config.toml
num_hidden_layers = 11
hidden_size = 768
num_attention_heads = 6
num_key_value_heads = 2
head_dim = 128
intermediate_size = 2048
vocab_size = 9484
hidden_act = "swiglu"
norm = "rmsnorm"
norm_place = "pre"
norm_eps = 1e-06
positions = "rope"
rope_theta = 10000.0
rope_fraction = 1.0
qk_norm = true
attn_scale = 0.0884
bias = "none"
tie_word_embeddings = false
parallel_block = false
init = "normal"
init_std_qkv = 0.0262
init_std_o = 0.0
init_std_up = 0.0262
init_std_down = 0.0
optimizer = "soap_variant"
learning_rate = 0.00377
beta1 = 0.95
beta2 = 0.95
weight_decay = 0.08
lr_head = 0.00597
warmup_steps = 41
schedule = "wsd"
decay_fraction = 1.0
decay_shape = "linear"
final_lr_fraction = 0.0
batch_tokens = 262144
max_seq_len = 2048
doc_mask = false
train_tokens = 1100000000
max_steps = 4197
dataset = "wikipedia_en"
Each number is 200 + 20 x the weight over its row's rms, rounded and kept within 0 to 999. Layers, rows and columns count from 0. The size before them is the row's rms in percent of the matrix's.

# layer 8 attention output (transposed), 768x768, rms 0.0853, rows 428-436,556-564,684-691, columns 96-191
101,213,206,178,206,194,215,171,206,202,203,201,205,209,210,193,193,159,212,195,179,213,190,197,201,191,235,208,196,198,192,195,175,227,265,206,209,243,189,189,147,208,205,220,198,183,201,194,205,238,203,204,198,199,227,231,199,172,204,197,181,234,219,151,187,237,208,206,166,166,206,195,212,225,224,210,197,215,213,216,180,197,199,208,174,222,184,187,202,178,202,201,229,231,204,242,216
106,199,205,200,252,177,220,198,190,197,180,214,214,174,201,186,199,213,184,192,216,168,216,184,199,209,148,195,229,172,196,188,174,201,211,208,171,184,193,219,217,188,191,213,204,227,208,196,194,241,203,191,203,206,210,206,228,205,200,187,241,222,198,204,177,198,185,202,218,232,187,191,209,205,213,156,203,191,219,206,231,186,208,196,183,173,219,196,224,197,196,187,201,205,172,205,201
104,213,167,214,213,227,212,157,255,231,196,197,193,181,185,196,230,197,190,208,246,185,170,191,207,204,231,203,188,212,193,193,218,226,221,171,206,186,203,195,220,208,169,198,221,204,200,205,225,218,206,246,210,209,204,185,216,247,209,201,195,212,177,164,197,184,219,213,213,197,218,227,173,170,194,236,198,180,197,175,177,205,207,201,195,189,216,190,200,173,202,207,184,140,196,220,208
108,215,179,162,187,200,201,154,234,192,180,184,174,191,207,212,228,195,196,233,180,165,183,202,168,228,180,217,210,170,175,233,191,184,236,200,171,234,222,165,219,230,199,180,193,190,208,210,209,215,206,177,196,233,210,207,197,192,237,188,207,192,160,207,249,203,186,204,193,185,187,229,224,184,237,215,191,237,207,202,218,207,192,170,182,199,198,236,186,211,207,195,174,193,203,223,180
106,198,216,152,175,174,188,208,217,219,178,235,197,190,224,226,194,220,209,225,224,258,217,210,215,184,184,204,198,193,180,224,204,191,172,190,206,161,165,226,196,181,197,218,194,200,229,181,185,193,191,168,191,192,233,190,205,213,185,170,178,254,190,189,207,200,190,167,207,219,230,231,175,213,179,212,202,209,181,199,190,223,212,213,240,201,215,205,234,222,244,207,173,191,195,245,188
107,190,186,158,232,223,220,172,222,171,166,191,180,200,188,154,225,219,170,170,215,193,209,202,214,241,179,213,213,234,192,166,211,174,237,186,223,229,206,206,177,211,215,175,241,178,195,202,168,203,207,237,207,192,202,193,182,177,188,240,206,175,195,213,195,226,181,254,227,228,221,195,215,196,190,215,214,232,184,189,210,212,217,205,198,222,205,195,194,185,189,211,226,188,205,184,219
107,213,220,171,176,243,184,181,184,188,230,189,225,222,172,195,198,207,204,243,220,195,165,239,192,177,220,173,232,135,206,223,187,218,179,210,191,188,210,209,195,198,198,232,197,209,220,197,211,195,220,182,188,188,198,206,221,219,186,191,172,180,189,177,185,239,187,216,183,204,222,240,228,228,191,209,178,244,189,149,168,198,206,195,158,188,189,201,197,215,200,193,202,224,194,215,170
103,190,222,201,229,193,210,184,192,218,214,213,212,227,174,202,183,217,190,201,195,175,160,202,162,188,199,180,179,220,212,187,235,203,197,180,186,228,195,221,202,195,166,175,179,226,197,164,227,116,196,219,217,216,239,221,243,124,176,214,204,187,217,198,174,222,197,203,204,229,198,184,275,198,219,207,213,177,187,192,191,216,198,205,206,181,191,188,194,210,188,200,221,223,198,208,217
105,164,207,170,238,198,255,210,228,206,171,204,219,198,177,233,207,214,219,233,242,206,186,212,194,169,208,196,190,184,205,193,174,205,170,212,187,220,223,215,220,174,206,209,210,209,198,201,180,214,182,172,165,204,243,228,211,175,193,208,228,175,233,232,229,202,191,205,177,190,194,177,175,140,182,178,219,213,197,178,193,192,196,204,197,221,201,204,235,168,183,196,193,184,222,199,239
105,173,212,226,207,204,192,199,211,180,184,203,194,212,181,190,222,195,187,167,228,199,180,228,195,211,195,147,206,171,223,200,210,215,177,214,193,196,193,201,227,203,200,185,209,164,194,252,205,224,225,211,197,195,199,195,188,159,166,201,201,195,225,181,197,208,229,197,183,239,179,214,213,176,213,216,234,180,205,183,217,223,169,187,230,187,199,189,216,203,165,185,148,191,189,183,209
096,207,180,183,187,177,188,158,187,188,197,153,243,178,230,225,207,211,205,209,162,241,162,190,174,173,220,216,180,209,197,163,211,193,209,184,204,163,222,170,221,160,221,225,192,208,222,227,173,182,171,226,209,170,211,199,196,173,228,206,179,201,214,184,193,191,181,180,174,201,190,236,201,185,174,174,218,233,176,209,211,239,202,194,205,205,223,192,180,202,183,217,213,197,235,208,184
097,208,213,202,234,188,162,180,250,217,191,193,203,209,224,183,156,200,217,193,177,220,215,168,216,210,150,169,229,157,197,205,182,198,199,194,199,178,194,183,195,181,193,181,211,199,168,207,202,184,192,217,170,204,214,229,197,174,201,146,172,201,171,192,252,204,125,165,235,180,185,180,220,266,208,222,175,229,219,162,248,161,199,207,225,186,199,201,209,216,194,166,178,178,221,217,178
104,203,196,186,212,207,195,202,194,202,203,205,204,216,176,216,194,192,212,140,211,206,205,258,234,185,185,198,197,200,221,199,235,204,173,235,200,185,201,217,202,217,208,198,192,184,203,175,191,198,191,238,212,173,198,167,164,231,178,204,191,174,200,193,187,168,217,163,194,202,201,199,214,222,187,219,212,188,170,163,211,186,192,197,221,219,187,179,186,192,189,190,182,164,209,207,194
099,227,182,201,194,196,265,231,169,171,213,200,215,191,194,186,194,220,242,184,193,163,202,194,228,219,229,190,171,175,187,207,183,189,217,203,206,207,217,201,201,233,201,218,218,236,214,164,209,224,187,195,203,212,200,195,204,212,194,213,223,162,174,186,209,197,219,179,211,149,159,227,200,201,202,208,211,201,230,211,204,195,209,177,212,210,203,176,206,174,205,197,230,243,176,169,203
102,211,204,228,195,215,192,176,210,198,226,206,191,207,245,200,192,168,175,214,216,181,186,205,191,215,171,203,234,184,183,242,187,220,188,203,197,213,240,179,202,239,246,184,213,192,217,220,181,226,207,197,192,217,224,227,202,228,201,187,181,190,228,198,206,203,250,170,204,197,215,195,200,207,207,235,194,217,189,183,194,191,202,190,196,149,201,236,193,205,224,211,174,235,184,189,179
102,189,175,199,247,225,222,175,238,229,178,185,187,201,202,194,194,193,211,163,167,213,193,200,195,184,194,217,216,229,195,207,214,193,185,175,187,157,178,147,201,196,202,218,205,168,218,175,186,182,231,199,196,198,185,157,192,189,228,160,175,210,199,215,207,197,211,184,214,183,177,201,199,170,216,190,204,204,232,228,212,218,184,211,238,221,185,201,185,190,181,188,196,178,200,207,218
104,201,193,188,189,177,201,212,160,200,161,192,210,211,191,205,198,160,178,181,209,190,213,174,256,226,202,222,232,193,199,224,184,155,229,197,207,252,182,220,187,198,212,199,209,225,184,182,198,226,175,189,204,203,195,193,180,181,190,192,177,212,184,187,175,170,205,198,194,166,190,204,197,194,203,182,180,208,200,205,231,168,202,218,214,205,181,205,169,212,181,167,201,243,175,197,190
099,226,212,227,243,238,149,204,231,219,191,213,199,232,204,211,199,179,204,177,177,219,216,206,194,164,201,173,209,193,228,192,174,186,209,179,193,160,182,233,192,248,201,198,164,164,213,213,213,174,199,248,198,214,159,178,205,212,194,188,174,215,200,179,197,204,155,191,204,152,227,196,200,200,179,181,185,191,194,238,206,225,212,182,199,199,216,195,165,220,202,227,217,154,221,216,174
096,173,151,212,228,214,179,194,205,189,198,229,217,186,238,204,197,208,186,195,207,202,210,182,231,213,265,144,214,227,222,205,203,183,177,210,196,203,244,222,223,221,186,214,179,196,193,231,211,189,191,234,188,243,203,243,172,178,203,182,201,212,203,206,200,193,217,195,205,196,193,191,180,248,203,199,196,190,220,218,190,181,180,185,212,177,218,217,186,231,204,233,189,190,208,197,194
094,184,199,204,151,207,228,186,163,222,232,177,201,221,170,163,202,196,174,204,179,237,186,250,218,225,230,206,195,227,216,187,190,175,169,212,223,215,227,192,197,204,213,218,191,197,202,196,195,228,198,246,200,244,210,185,178,181,194,194,192,206,224,178,192,190,204,184,213,154,195,193,211,206,220,213,211,199,184,201,151,193,196,169,203,201,183,181,216,249,200,225,173,196,195,210,188
094,211,186,182,231,197,188,195,197,174,209,192,198,232,164,201,203,203,198,205,182,192,219,166,229,201,174,199,235,227,214,207,204,167,231,193,194,180,239,180,186,232,186,201,207,227,203,196,189,191,211,203,230,200,215,200,220,176,225,186,221,204,191,234,195,202,163,190,211,170,220,242,198,207,208,206,173,214,171,185,196,204,204,189,199,220,168,192,198,200,227,210,206,194,207,218,188
093,211,187,244,231,187,217,240,213,203,195,224,215,169,206,196,198,177,199,163,209,226,248,218,183,194,180,164,201,227,238,182,203,198,220,214,183,184,201,243,201,146,197,200,214,199,179,205,207,194,207,189,214,201,185,199,192,216,182,209,219,235,192,173,183,180,174,168,197,218,223,194,190,194,183,183,194,187,208,210,252,203,181,206,167,202,210,177,175,227,210,208,188,204,181,211,205
089,209,197,254,208,142,196,207,165,184,194,209,205,218,168,201,184,186,174,222,232,163,208,224,209,214,157,199,200,198,237,206,205,181,182,186,184,187,202,220,192,202,215,202,183,212,193,191,196,219,220,161,197,184,204,196,171,201,196,210,202,217,191,216,187,209,237,192,172,215,184,181,215,219,220,184,240,196,205,176,205,194,196,200,204,215,192,212,203,179,217,216,180,192,196,209,240
086,211,198,232,191,162,210,220,165,223,206,188,188,184,185,220,193,200,186,241,201,223,172,187,189,222,205,174,211,161,219,231,166,237,165,214,172,230,230,209,203,228,193,222,204,214,188,200,194,227,224,184,219,194,175,203,211,146,194,203,205,225,185,208,241,191,195,171,209,207,198,201,187,212,177,197,181,194,180,203,169,179,189,202,186,209,171,181,193,188,223,211,208,211,162,213,178
091,191,193,211,255,182,176,176,317,230,182,159,207,175,207,190,199,201,179,185,205,217,169,188,181,153,171,221,180,222,219,182,186,169,205,209,208,210,185,238,192,203,198,192,210,210,215,182,175,216,199,237,192,219,196,184,164,183,206,206,236,191,191,180,159,214,227,191,206,197,204,179,189,173,189,207,173,186,200,231,196,199,216,203,183,218,197,242,215,209,181,195,195,191,213,186,213
091,210,213,214,193,229,196,213,206,180,168,197,216,208,214,187,206,197,190,179,187,216,209,168,203,203,158,259,220,208,212,187,191,178,173,208,155,164,203,220,192,202,213,208,212,177,194,222,190,217,196,177,200,196,194,190,195,200,200,218,218,209,238,189,209,221,196,225,204,224,177,221,164,210,186,175,198,198,253,201,196,226,218,189,229,208,233,192,225,193,214,212,193,199,193,219,201
# layer 8 attention value, 256x768, rms 0.0826, rows 173-180, columns 96-191
091,170,176,237,178,211,240,178,211,202,207,213,182,203,218,201,211,188,174,226,182,168,197,219,219,226,206,213,187,182,168,156,206,207,198,204,203,212,210,195,183,230,203,195,203,180,264,212,212,196,220,223,223,207,200,192,178,172,182,211,199,136,233,163,201,177,191,197,169,203,171,200,194,231,178,215,198,210,206,198,202,252,201,177,240,159,186,191,203,196,181,164,184,224,239,215,187
092,212,182,202,199,187,196,221,212,213,224,197,224,264,184,214,196,181,192,206,209,209,207,202,187,158,199,213,216,215,196,185,199,215,215,229,219,236,193,210,181,191,213,189,217,182,197,190,184,192,175,181,180,193,188,189,201,210,187,223,168,235,198,203,173,215,219,212,211,215,238,195,203,177,182,201,214,165,242,190,219,205,218,217,173,236,210,193,203,198,196,214,194,202,197,176,186
098,193,240,210,210,202,206,232,193,197,175,224,191,157,201,188,204,202,217,191,177,187,171,186,216,215,205,201,193,231,236,172,198,219,190,197,191,225,227,215,189,213,201,183,191,211,205,228,255,203,227,198,160,197,204,224,153,206,199,221,212,176,209,199,237,208,231,229,188,169,207,195,238,194,249,197,221,196,210,240,198,221,166,215,184,193,245,185,200,186,227,210,199,192,208,205,217
093,193,197,198,199,204,208,206,185,203,192,207,184,154,191,192,194,184,203,186,213,205,188,186,196,190,194,196,206,246,195,223,214,189,205,173,188,208,180,193,211,209,183,218,208,169,209,194,199,196,177,165,165,198,205,196,199,200,184,193,209,198,204,192,168,186,209,166,186,207,156,170,158,220,203,204,211,221,190,201,209,164,205,203,193,239,178,187,186,153,209,184,158,177,191,241,160
095,202,178,219,210,204,209,201,187,223,213,212,186,161,186,193,217,173,226,201,191,186,198,197,196,173,218,192,206,182,196,206,189,173,235,205,183,167,228,199,236,188,171,217,184,190,203,170,198,193,227,180,202,187,187,207,236,217,186,225,201,228,179,202,189,197,223,209,207,159,218,201,190,197,185,238,179,199,197,205,164,209,208,195,198,170,186,205,193,170,236,209,168,161,211,191,193
096,213,219,201,210,203,207,180,233,185,171,206,187,204,167,167,197,189,178,176,182,174,229,207,227,191,210,185,181,185,175,189,216,199,214,206,207,178,202,222,190,177,200,154,200,207,142,199,217,206,208,206,158,198,190,193,233,203,206,195,211,189,182,159,171,194,202,217,178,209,196,193,175,205,249,175,175,191,222,202,221,195,207,213,191,186,207,245,195,169,212,203,185,158,227,190,196
094,167,193,206,201,171,198,193,201,201,207,204,227,211,194,197,193,195,187,195,214,195,218,188,200,191,191,189,204,160,210,192,178,185,208,200,188,218,187,191,244,193,193,185,206,224,199,226,187,209,197,215,196,199,216,192,171,197,189,190,197,210,192,187,211,153,160,163,226,196,199,210,167,200,224,233,200,197,155,156,184,201,183,214,217,218,215,190,221,205,184,226,218,180,224,229,156
094,209,236,245,232,190,192,193,204,200,215,204,190,177,182,212,182,191,191,204,187,237,214,234,192,182,187,191,201,189,178,184,204,199,188,234,193,189,231,193,168,206,214,215,185,175,217,200,233,213,215,202,220,180,189,233,212,198,229,172,177,212,158,190,205,172,196,208,212,194,191,224,200,158,198,186,221,212,174,175,209,192,200,202,205,207,183,221,214,222,219,203,235,154,242,201,218